Weights of a small transformer language model.
Size: 14 layers, width 576, 9 heads of 64, MLP 2304 GELU, vocabulary 11205, 68.7M parameters.
Architecture: LayerNorm before each block, attention and MLP in parallel.
Training: 498M tokens, 8103 steps.
Each number is 128 + 32 x the weight over its row's rms, rounded and kept within 0 to 255. Layers, rows and columns count from 0. Numbers have three digits each. The size before them is the row's rms in percent of the matrix's.

# layer 10 MLP up, 2304x576, rms 0.088, rows 409-428, columns 0-71
101:095190177168149105184176120124112196139098133111172087111126106070137143121159160122148134107119122157113133155114110131158091138133102129132109106132086121098106102110112198111158122134152151106161142175181110102123
101:144163129096136156163106099108163111170167116125069112104169138150164120175191121156130114133152159105131152113112134118179113099143210101113107135118161152155182116121097116112092115180118159019069086120157110164087
102:186156168096134095132184120107120124156173076108095132112150101155103092075051121139092121107133080143123090072106115167148092110162150075132134146131142126124178097155088137117086155110074091153088201103150114194175
105:179150072114109111103105157081133112129183180163167116127132214101170113120119099147156136140124136110151146075051142163057119159079134133096101166086093137117130154172075119129103163119149152093098137104169113113149
099:145177161137048134133107110161109138190118132065149171108110111165111086168136135181111134104127156093084172165094108145134129094095135165117125147162123110092142105132153094059134194072092126089155133130145126146098
104:119184101113137095114148176184117079106103120157127117105140146133098091135117084123141205078105062128103125127112189092147124125122142153145096093135156153115120090149122110110160170075117137109162152137151115121155
104:086134153105155166109133128107108137097147094167132129151081156143160126110137144141125133168155135144109153119112150187109100121075111110162113072078180168097136121123194158130080085130092063158069110155118124197149
098:153187113123139145103090174136198157082098129126089139100112132140133110095118125107075100150164152114146087107100148123134099101180146070071135130100168142190147124140168157144114107112091125079149121131107095092100
086:144139146122138094183099173112114136079134152100077166131185128139133141065161078174184131103068098063118132145106151132166139168086140131120124160171123112115136145153044110141065096146154117180108124125117169124139
097:194139167103179152152136119160179137161099122138151139225153083111107137116083120142138083156106126112121139092168091165097136089091139126053185137138176127098126103110177128093109113126207142122087131126125084121145
098:133157145121102162121102130168104080113139126097142126151169140152163145139082116085102178168136106115104083186142095125139174072120086072145090166081094169075127090109098144118149116184061075116157083140080087095148
100:135129066178153160106142145159117194124076131108183109166122198192137135102138101129137088136155147104092139096137116193176136091131181053154059131118204118122196066091166171161113127085100076145149203139221173181098
113:151103179130136113120185177116077149148167119181132095125182172093138122097146153136127137170105140096100158121175157152134121160143104140146120115147098131089131102109156194170192134189135127128078062126147088167145
094:125164118124197111155097116109110142136121160111111128160125151137184054128092080147136119072161035129141133144106158071163121202165181089139128146092140101095168166105173108130112140123145169147100113082137222117145
101:042151141135089081098159136102177155173107138108123138154141168164124111123138067149139108154161140197069181127160117199116159149173120122107062132110143128142130155159134145071132145119122105126109093144093122153129
100:134117116118108149128152112174073102128112181114141138144107127162155143119145195091095124118109214100054139142124117144114123109167113106114146126133159145157129109078133135084167066122108168154047116148158150185119
105:146077131092092137086132119094164105100105115121097078143108117145101096163131079131155135120130175061066095131144188108106100132123120088138099121062126123103140126140111101097154209162106094109113103057163102145137
102:131074096130119152157181169112071166149072073136142149133129094076098117103146175180130129195176081077093160091142077111103087120152106064171059089148136101095144125070150138149062112120179086142142158109142108161098
099:103089062160099172154106086134059136167119115131106177112109149200154166121109134119082198131131122097095141166134096178115134103080161129125206077112118176163198174150113090115167167085133113120100111083087148187104
100:096136192154110118177177143123108172130136103175137155137182117163132136150166103115114157147109066128132157112122110154090168127133094118133107146127117092106126085153152099112161101152124125130142114159131131085096
# layer 10 MLP down (transposed), 2304x576, rms 0.0489, rows 409-427, columns 0-71
098:130146144158156131075113119156186158128167155131151143133111157165159127143192122146136106120147119124134140141105138080105138131096116148136148118070092151110123118116121110048113156096137125169180110137130087120086
103:176137121109155177136070134089121144118140151128185127133143148096126099163117121150128087143124093176117108089102038135156140090078126085133171132184138132155137151095146138092109119111161160146121103133141134149114
104:174128092143154132156166118120135113205170096155106170111150156112106166126170122111143147130136188149063131180174136139088096116093186106111084137132149128094169144146155114158150118097152159119180139154156111108129
100:107098136103172115188134112121105162096128076118138114121124090136171141129116135153077154086120108122090059064156122093189132066124129121131124103106161065153122085124150154170184135077120094124159154150129089155091
098:137139142115152156072142135101116084140126139081166113095129092155132167134137106184122069169173142129107099055148184108169117121131179114197183141105150108104157146151162179150158104199079137167104176153132098126142
104:115120130164154111138089150104197159140121151113107144134178091128090153115117131129135054162130157150157157162073134122135099131175090134134141141132138126082183149140113117101141144200113090100139126120107111082149
101:173093105163105131139131091160127071168123154186152193156102149138064117101174130131105198159118118083147152068135111149114025152119148157178088126186154095106108157114186131135155107157120142162142147153083151098099
092:075153170123139118153151084156118091184132163112176140137173157133110067104168094191187118093151063108117164101219158185077166130066133156072077108105123128118119122151100152151114136071166138183124009111149147116156
092:126126108116108120093113105101157127175088108125193139168090132112111097151071130135143118147120135112131175166135160104083111150150089101154072137071100163102085156124161147112130142124186167131084108185098064116091
096:123102090154111124060179088137151122168149167112134097059121147108104128120111113166169168127196152136168080109101129099131123172110083165161164127118128111168122191198100119176136158132080110068199106178043108146092
095:099117076092113087122156132124108118093121106089124143106109110110143117160160101141128117082126104086127174095161122082145114112172120183127138081168150147147139125082130097094116171102110186158137170151131140158123
101:132113129100145108113094110148146074122190159108062108135154089169168158137126124124094116139175103162118137134142150083171183123130120168169172172131091117088139128132095125143131151168153111136094081122077148135172
107:149111143120126133051115145165085154160142149180121050168151209129088177082122126178104169135169082098153151097155132135113158150128132154162106135161128082119136131112181138173169148205083191203140112124083103085116
093:097124128121150164163140137134202089106120103137090147124072070094103149119157070078139118072083146086094098102120090129086103055111098106125113112156113152112086106201076137209186116148148118140118109104039153169095
101:156123132182185179104144098119112127104185131119122146093103068113123144140100167078125102122149180150142095164090088136158119142103120118125115108167113179151136075161078093165120161150139108194084132170143135075151
097:122113090099089107101150110115122080144121124120156147118132065143143163137119121149181171083115101121176154157161156082109184144118115150130159126111110097105076152160128165127120171111093062121134133123110113111142
106:153125129119129116116133172099156098106149080117113122122132155148100076094100114108156079145066119157095127142156121112120182190090130158155119145109145155128071216133142121099144101081124087089136155112142097127136
107:120147123211141144109129078110118100107091145112107116100116170097082178080118129090125146119195150154130109099095087174185109093102107189130127090122115140086205131123200111168194123150118158167155135168101131121079
100:106145128204128101081107083172171185147140120147081169151127104080103095132142075053128138094101170127116109118114178110143170098135082102091079151136136122120172082137100157157111169137088112073120095121106107097089